From a checkpoint of a small transformer trained on Wikipedia: untied embeddings.
Each number is 500 + 25 x the weight over its row's rms, rounded and kept within 0 to 999. Layers, rows and columns count from 0. Numbers have three digits each. The size before them is the row's rms in percent of the matrix's.

# layer 6 MLP up, 256x96, rms 0.149, rows 164-227, columns 64-95
095:451478522501491449509487523495508507504461553518539520500468534509545527493503519524481513474472
093:497532456529500491452471515510466505502507449502476473500523461511467477526490518512523543489529
103:563482496496482476416503520482488469523503477535468502516478494514541490541479501497476499522516
118:490486500511493485459537496512511517517498513538477510516546493488445470465510480501500477453502
108:485505492519467537487467467491465513507493475493502494478504515492492498510509515483488534477458
082:523499469500512511511424470526516526509498489542506490487494511512457473501549501464496517503520
095:492536479504527503477506513505451479480507542518512499489538497508463537513464537559496488521561
104:478542505523528492494512492560480473511441485480529577481472485465479540512525506506505486508515
090:495481508511488390486504522496495506505512466502477504512449479493450482475459478473488487537478
093:469504502497510551482498475478508517494518481504505510480543453455530468519518560512510495498529
093:534480487477540518544553488495511465521475499464540522505500499510519528468508496499498502450459
092:474504529472487514496480535449485500500501503480466474489505500513436524519486479483505492537479
090:484529466487524493476542488504499534496521480459490466471470477471491532482491499447513525465502
085:528541543455484487480490537478445502526471501489479517539528464465466470513492477469514496457481
119:477505498483542511498473479518531511520517515483510520512480501512465503467537510457472498480499
099:507461478477463486542553485459517500484462526473491488498464530516512473492480475486524531491507
104:472517499484481513491479541453486512513480503465462481492463503514512521560479489460486511560565
105:520512460561511474501435513507523504498497506516504515442517496527470491547465538512492524484524
108:504499480486521487462502593478497514483539516540491532514510517470495537513509491497454504475529
074:525495528514534450478479487482471546526468540426481467531496499496512518497521517513464518474534
115:486468514546492529528557475513517486493509500494491499479476485489496490473475498521544569476481
104:547501499471536507486502500484491487472522486454488545482493514537497472550490499473532520527483
092:506461528487493481530512521447505547488448520495484515510528476509485505499498473476498478501501
099:512467511505491502493475492508510467501469470475517476490484488482524536415503518527566482520485
096:526545515503499481506527521510523463498483528500459480500472518507493492535500458518524513472489
100:500522493511502467515456485529479485503496461473465542484467497537495506478470530538493526514490
091:491495530463505554516503522469507490485517487539517539490509527501509539493560509471521461475490
096:484498483484509528462464522510522526475554482497516531506505472513445502529543516520505479478522
111:512477509508508467487485511496464502539496507471478504491529539511511526504520503520542471474509
098:453548483519497475467506576497503509464515466537509481484492461506489489481516493491480502508515
100:485518512523514528481462520513466528496520495501540512450497507481487559548482490530524514495530
104:515521473535484468522505500496501489504527529504528517513480463493490490515483470475445445500501
108:487534527489504495513461477548479436527471576531529531529442472503536504490466482503546492514491
095:480507506475534470500551460489503540470462484484520473503467452491484512521510508490535525532494
094:512497537542520534509500540477488519511529490467488535528513499486522492544510501523448498504496
105:524451532502505459525502544500440507549475501505522533480481503506492499521478463448504464554451
116:498522513517517480478532516507549486474544493513480508508499509538558483457517478519512521481479
100:504500498455438463533476512446547545474509516548506509459498529497505523509514513473515495564485
128:493470476503483515539504516513480512500478478481482545465536526511491462545514510539551503445513
097:495545489486514455491483539517509518492512502492503483478505537461500562497481478509439519510517
104:537512557506438514484472481533504502522539505455497527521509511518517486478558491513559488513489
099:516489504522489494488509486481551477477450482499528470538464422545504432489472503476475502520508
098:525481522488435496523542511520534548487499492511461425487529498515497504500522493480496508520489
095:457529533486457536483471479518513499507518467506475470488531535490503474481503507506507499442498
072:473467538476483520483519497504488508517470478540457533520467506493523525474506510544523514520483
093:510495521492488497500497477530471527512472548503463483476472539499452536464485522478475541476440
111:463490487536460530483494497495474463478560452526517503489524532518516477501509464497526457498495
079:501503557489458483512500494503511499440522478489526517503507497470505496479493483525512540474480
085:536523493548498540511466489519484510537485556522517508510525473498478480506519492483470504514500
103:504522480477498495502504522513465512475475509521528507505459513520510499552517528470522562462498
109:491475470517462476504505511484524546484522527513466532457526479531497524502486507494535507516503
103:494496528515524471474533474531525521486459468508470492530519477516481501493458453501492526489486
080:438482492522498554507517479491445531450526548481458502470514509518534524488499539494502483492505
093:489452482478507482496477484478473533504539514549511504490492502538533529516533503493462470552489
097:498461509443506468518501510484502494513501555515461510509495521495517498473509516500478485460491
090:481488491436532504507485505467445515505468528480492491475498511531466475476514469528504517498502
124:546482507492464511501519490498513520524449533556499506495467535520509507516467514533455508481466
116:499517504486447505479442479528546456487456538490539485509482500479503478515483503517437497538506
083:526530433486452480516485488510475516503528480500525461466536503497508473487498503484506548505520
116:450478477487516492508509456492487538547494494505452518469474486518487517445522520507483529454490
091:496482505527472465518481495472475521506503505499489493489514510495530485521496520525497508567490
104:528498472526504495553544527483509511525531526505507507485501504494484545510482482482506525469500
095:466548486534488493472463524460515466500511505542496486487495486496485509483485538466544510508510
079:500495536512485504523531553491490473474476520477514471493491493520567532482469493514472524522502
# layer 6 MLP down (transposed), 256x96, rms 0.137, rows 164-227, columns 64-95
097:470530500541488494494514498525542491552502488509508521562510535528507460472505536491519480480497
096:513495507506477474521481501451521520502463466501514510532510513487531504549495443517499521492475
103:505512497538489525497527488494513508516545517503485476491526521516472498481470559477493516513446
116:480481520516501445517526483488467529560495514513532490493519444464539495500529496509525493496485
102:493539515510505492446481482517492496456506514481503529459499564529535532507494511513479549477525
088:482482480502487456505476536510537522495478528545530513522493487504483480491559478508532487491484
101:532451555497455523545490513476500496529461499509485458481472495452513520482498569450537461495451
099:472496508494513441504467498475528482496482514503561489528507514501502450480491454526517488469526
097:492471475510490488503467499519473532533487484481471484457489455513480520479476497509514514499502
100:466467540553476520513500480526491508516463480503512501470497480492507476497460458516506504511439
095:528498511488507518491494474487461489484488492486441492477485473558451534501515501472507469519472
098:497494508500548469522504515492534469526550495507510553503486503503532482471514545498513474493507
096:495490524487483474484511504502516477532473550475509479529506461487546480459497482508489487480513
095:498488489495489483492520482510477481462560514528465512495512477527476524497518512510527445497489
109:523559457537481524498473470508539499522486480529471516499470514544461527547497507507496465505499
100:475499480505486520559488494454503470488522503464550464443515485499444495485502504494505524498513
105:499471551536459471503459474538561510525516481468508530501504517494520516516473488478486486501492
119:497521493473459497576501518458531484525526481484495531476501551528463525531505542499504517472486
107:514511496475540507491524523477575489504512502508533522542550492503493468506508517551477508469537
075:467504502500490513435516481516523487487513493525486538453501487527511481532574449463543489516413
104:488493492502505504507553441484465551500480471471478495514528478493525499493537461527463516501508
110:553513507473477537509544469502521519523469501519528553522493480537521479526508550477503467477489
096:527496490503474515475509503508534491479537481480514530512489430504488488503509493447475485499575
103:526529444491463519467498510470503494528502488535460502522492525504487533493516543509456506499486
099:526487507542472498547543509504492511479534561483481468542482501514492471513504520521501494480515
100:486477484550474473478506494515500534523512478499512533515510535476485487461532524496517474510515
089:467476477503537517529489489514489487462486520508507501510470489535515504480458508528499530526482
100:519525493499525526505499519469525541477513491508504487514515512524488450482495531484496483493477
103:553516498516469511506508503467523496498525457473501531526492514528472480543544489488508463521519
098:514415531508491486518528524503522505512514498510524555508522469474506553435527515488472524486473
107:491483416492535464478486503472537508489514512529496521560506484531497474489518546468492523487505
103:470548483492486481505516486510509520495477502509511511455524493453503487501484524553508490531518
108:447478478531526528513502523513550480503518494504509453493525566531501498468508495449497534516522
098:480478540505490486522533506525510475489540498475478493519522513481497497472563493507533513519479
097:482497473529506534457514478493542503504510530446456509463508483533478538479487482482476481446514
104:476454463516462541516488496475464520480497533524472500523497484511470521509470541484499464495487
104:450505480474500504502512475506485495541536479520493511476543454500490452482537520458494530469504
105:509460511521487506489488451521476494463440519511491509504506492490550482511494529525505466519485
120:516510509519479505532512506527495529480471526442472499499559485527525541537511483541538471532467
100:474529529537526467513545499526495489474464445494500459521483488490513490473480541539496532541478
106:481524499495455492535493496484515488515550515467511493460522510510506477442505570462475556496537
100:464531498504517540465491516551547479489508529484484523507505552528469471525510503475554488474496
099:508521469481499503499500535541511452486516494491524455493491496461540500525500510450497486536522
095:496491489470470535522490517478491490509495482499519510503499514556461498488534532512511458524522
083:512511477481450497506491487469489495527512543507530512525505542488513482478534515483554520480472
098:480504536515510475517503501435453565492499466523490474493500452530489480491517455536517520516486
108:516444495485477487499498496521535497496492527497507483510517455528474463507510514509463471501475
085:460517511470507485540461519494480512479531488503513523564524472504496450541529494512514519539515
088:516486528521487484506549504490489500497508513483525497468479497523466525463499483480518488503592
103:483517475448487468482523520495455486482471472546517495455495507471498487510502545539499508494517
105:476460551463522487482503493502468498486479446519502485521512483474500505492469504512487512507491
100:513473515495502482539494479457512445505520491536511460503466466459458534505511471449494487490498
081:558515525463546514514508508505525508482497499512491468493516477481542475521456491497482520511500
097:461447486509538504434509523527467514514489502554476513510556477467526498495474506482472531496518
103:494476518578506503508514524467503478506513488477492499506501508501486497500517516452512516493484
096:505464534462498517487457470497479471503478509508487513528473517531500489517470528495495473482546
124:469479504521461497539489492500512521476505503508467482495497494519492468522484463516525513507480
113:496503432492473447494447500522468496552492500492517472532472497462502510501494529525469483525514
091:504456508503499502490494515542510478512519507503512493438487469510542504489482452515527460517496
094:503497444508469468522480481493476458547509476534525482494487500486473521482499562492478495512479
093:457472462457479512485499469528521480511527515498470497605520463534474518486517518501507470522481
105:521475520511524487480531479503554514484490498491524524520488541476468510505470489519516540518499
096:535519503501522514550485513497499501492487508528490535533477526478530482532439556511485468509465
085:526500536513507506474487508465509504498555494461487492597469542495511489490484494494485485466451
# layer 6 MLP gate, 256x96, rms 0.144, rows 165-228, columns 64-95
102:477529472507451486485453498489485481506457475479467504490529465518500506572484472500510511524511
106:502513498495486504494501513530502495469491535519528541480505475491536490523485514509503491536503
112:544532487492511484479476461475495482505505526490456497489509463483522509518488525462504512522536
109:534476472483563465488505512494496503490486464519502508495524471468491502529482458500512506475529
094:543512466518509519490457494554516462493501500535520559495494481509485486570534507500504502479499
103:493483481447439497513474480466516495484513509540486498457515442503467514511500461513494484479489
103:498518518578523467482502503508504468490468490482533523451534488502497544536480497485520503478508
094:458552501478456548472500499519486467492507528505533483492521530461533538512541505537482490454515
099:468520474508494497488503542538471495495487551518504518520502498478459525515471488488488509560524
096:509512480563511521490461496514529506449547516515478482501518528488510484537481472535497525506541
099:487501490489492526469444517474467512483482526494461495484481483483440534494490477517477546533493
093:510489513504497459491498487480522509510489469500478511496511524459497522470516503476513523493495
093:525488478520491511509442497541462479449532488507503485487500488494466507531503500509536516554508
105:501517496523540516490484490530537469482525524466505531504505480484482509496497487484448520503527
101:503461497508502527495499500471462498470502514515500504486517505474512491516539503449477511511507
099:493528485529501506484492525489501523492439478505529500467480478509492470506508543488482506523559
119:530482467524514471505466502482498513497493500468510528436500471487501521541506494523504530506503
104:509522492510506493489466539478502483507503474490535471503518448450452508508516482506464520502499
082:495482475487509503546504520485512482431487530449471506503535484486538498476459527491478515487523
107:516487507532529489473546459518509526492551523502484534480510477484505495486503508500532480484533
107:491542455505476500487517505490491457476505462498463513486490519484475500537511508512501518524495
102:492517488498501491501486494507545482504500473524496499478549504496540503520498480487499545503527
103:526509488511513473454460505533494526488495489509515507493516482492540533484481496481481494553511
098:511554542493463453497509522506490464474488515488512538496499482440463560508473509502550527470498
107:465520484548486512490511539479471480476504505518507527491521503486504519531505516469499550515478
093:548494472537510457482519491510465495538457495462439525474512468490498547538457435477497525461508
101:514509460476477552451430499487469502451537485495506518490515468504494493472515509511518516500535
099:534493501519505475480496520482472495502525514477488478463523531498493537518489512515504540453519
099:508488512554464503504470529525449525498510503504477547496488455525521488496476500501539515521473
099:465502463539526533481485520490461518514466484500472492443527484470478565563487475499486537480526
099:500481498465505514483522502494498475482488513509508496479509503485485508500523499502472527502545
112:508516491484482509484472481532511488478494515484510497467501489478518490475488482521511544479531
094:565494457519488548456482481493489508492520522474468534499495546490460518530470488492463517472537
097:481497490519505453500519509520473463456479518515553528453475488517492543534440513512511487518490
104:524529485554488491497452511513475465507487508474459497476523504528525516462512505511530512452522
107:504527487524532494469507511499550482494540507526464488467528449496511489524501493516493529458513
101:502492495461495500435513463509484468454513507481501483493494496480505512487491498512500492506567
110:523520497520533451480463497464468471506519513482498479484524496489505573465486448503444507516498
099:493504498563512487494487531518482481494520472507489547523496458477496532544513426471525525494509
105:567500509500487476478482480553503493509544489444512516496514484498538501463484501535530491505507
101:485489494507506482494501499497469498549499533521463512444538501446490531517480510506520553511497
103:516476488496512486473501520527483500502478470465501508507500511501513506553499484472468518525519
097:446557497500472485490509507486544497489518485507454477480523500498512502478502491504484513461490
090:472480511459507533474521512501481524488475489539480511493496534481519546499494482517499549528512
100:516512491492548492465505492543501521491476485512473526507510465463506541528529492509514510488511
106:513515476511469496476504484539476471511489498499494523459473540509491504493475475431478537509504
091:558526512471488472484488472541534497440473499459533516505485497476500493475480511538507502484502
087:521512467533497496516510479469519491430509515522513472487487506520516516481441518494469512477490
102:488520484486490492457518521495486465527529481512553522491526477456473526501494499475527510484516
101:510517514513515520517480503481483487480453552497492498482499533487489481494476486500478532458518
106:505484496496553481478508515530523492452501473504489499507566500484508530522426448502481506499505
078:486487551476461498503502495506475522497469497466518503487504482499502498506540513439518464500516
096:488520498507505504509513508532517491481467500462501501498525542485479517479453507495535513426489
101:490520488473481441468472491536470474550497511498453511476527481515476508517474467463455523521517
090:523527451491538514500512513519488527498469503502462492458477502501525512492495513515484525479503
113:474503476497527474471476497509500476485537468446495505494511455479482524492512496463519488478530
114:497513498491463510458460474488476485501483515483471497491463530504495523489463499490493503538494
094:484549475527511517498495509515549504466449543475484522499465490502483534493479528496508512518512
103:482504501513501510487516490502480522523477518492464511470485489478493511497510493508505512430500
098:495509503509478488476505566514460540520490494486525481522481471523543526551508506526469477503515
108:527524516513508497511477529487476469501496467500488535472488500472489540540493437480492500491502
094:506501479474482505488496526487519474509519504486511483483538486460484500491537475503482513511517
087:482520523510467538461524565490469472473472493490482498512493450502515536504464499518488497504502
094:477506478565516517439512512497500501508542553479463522477531454486446510515488501474484503482526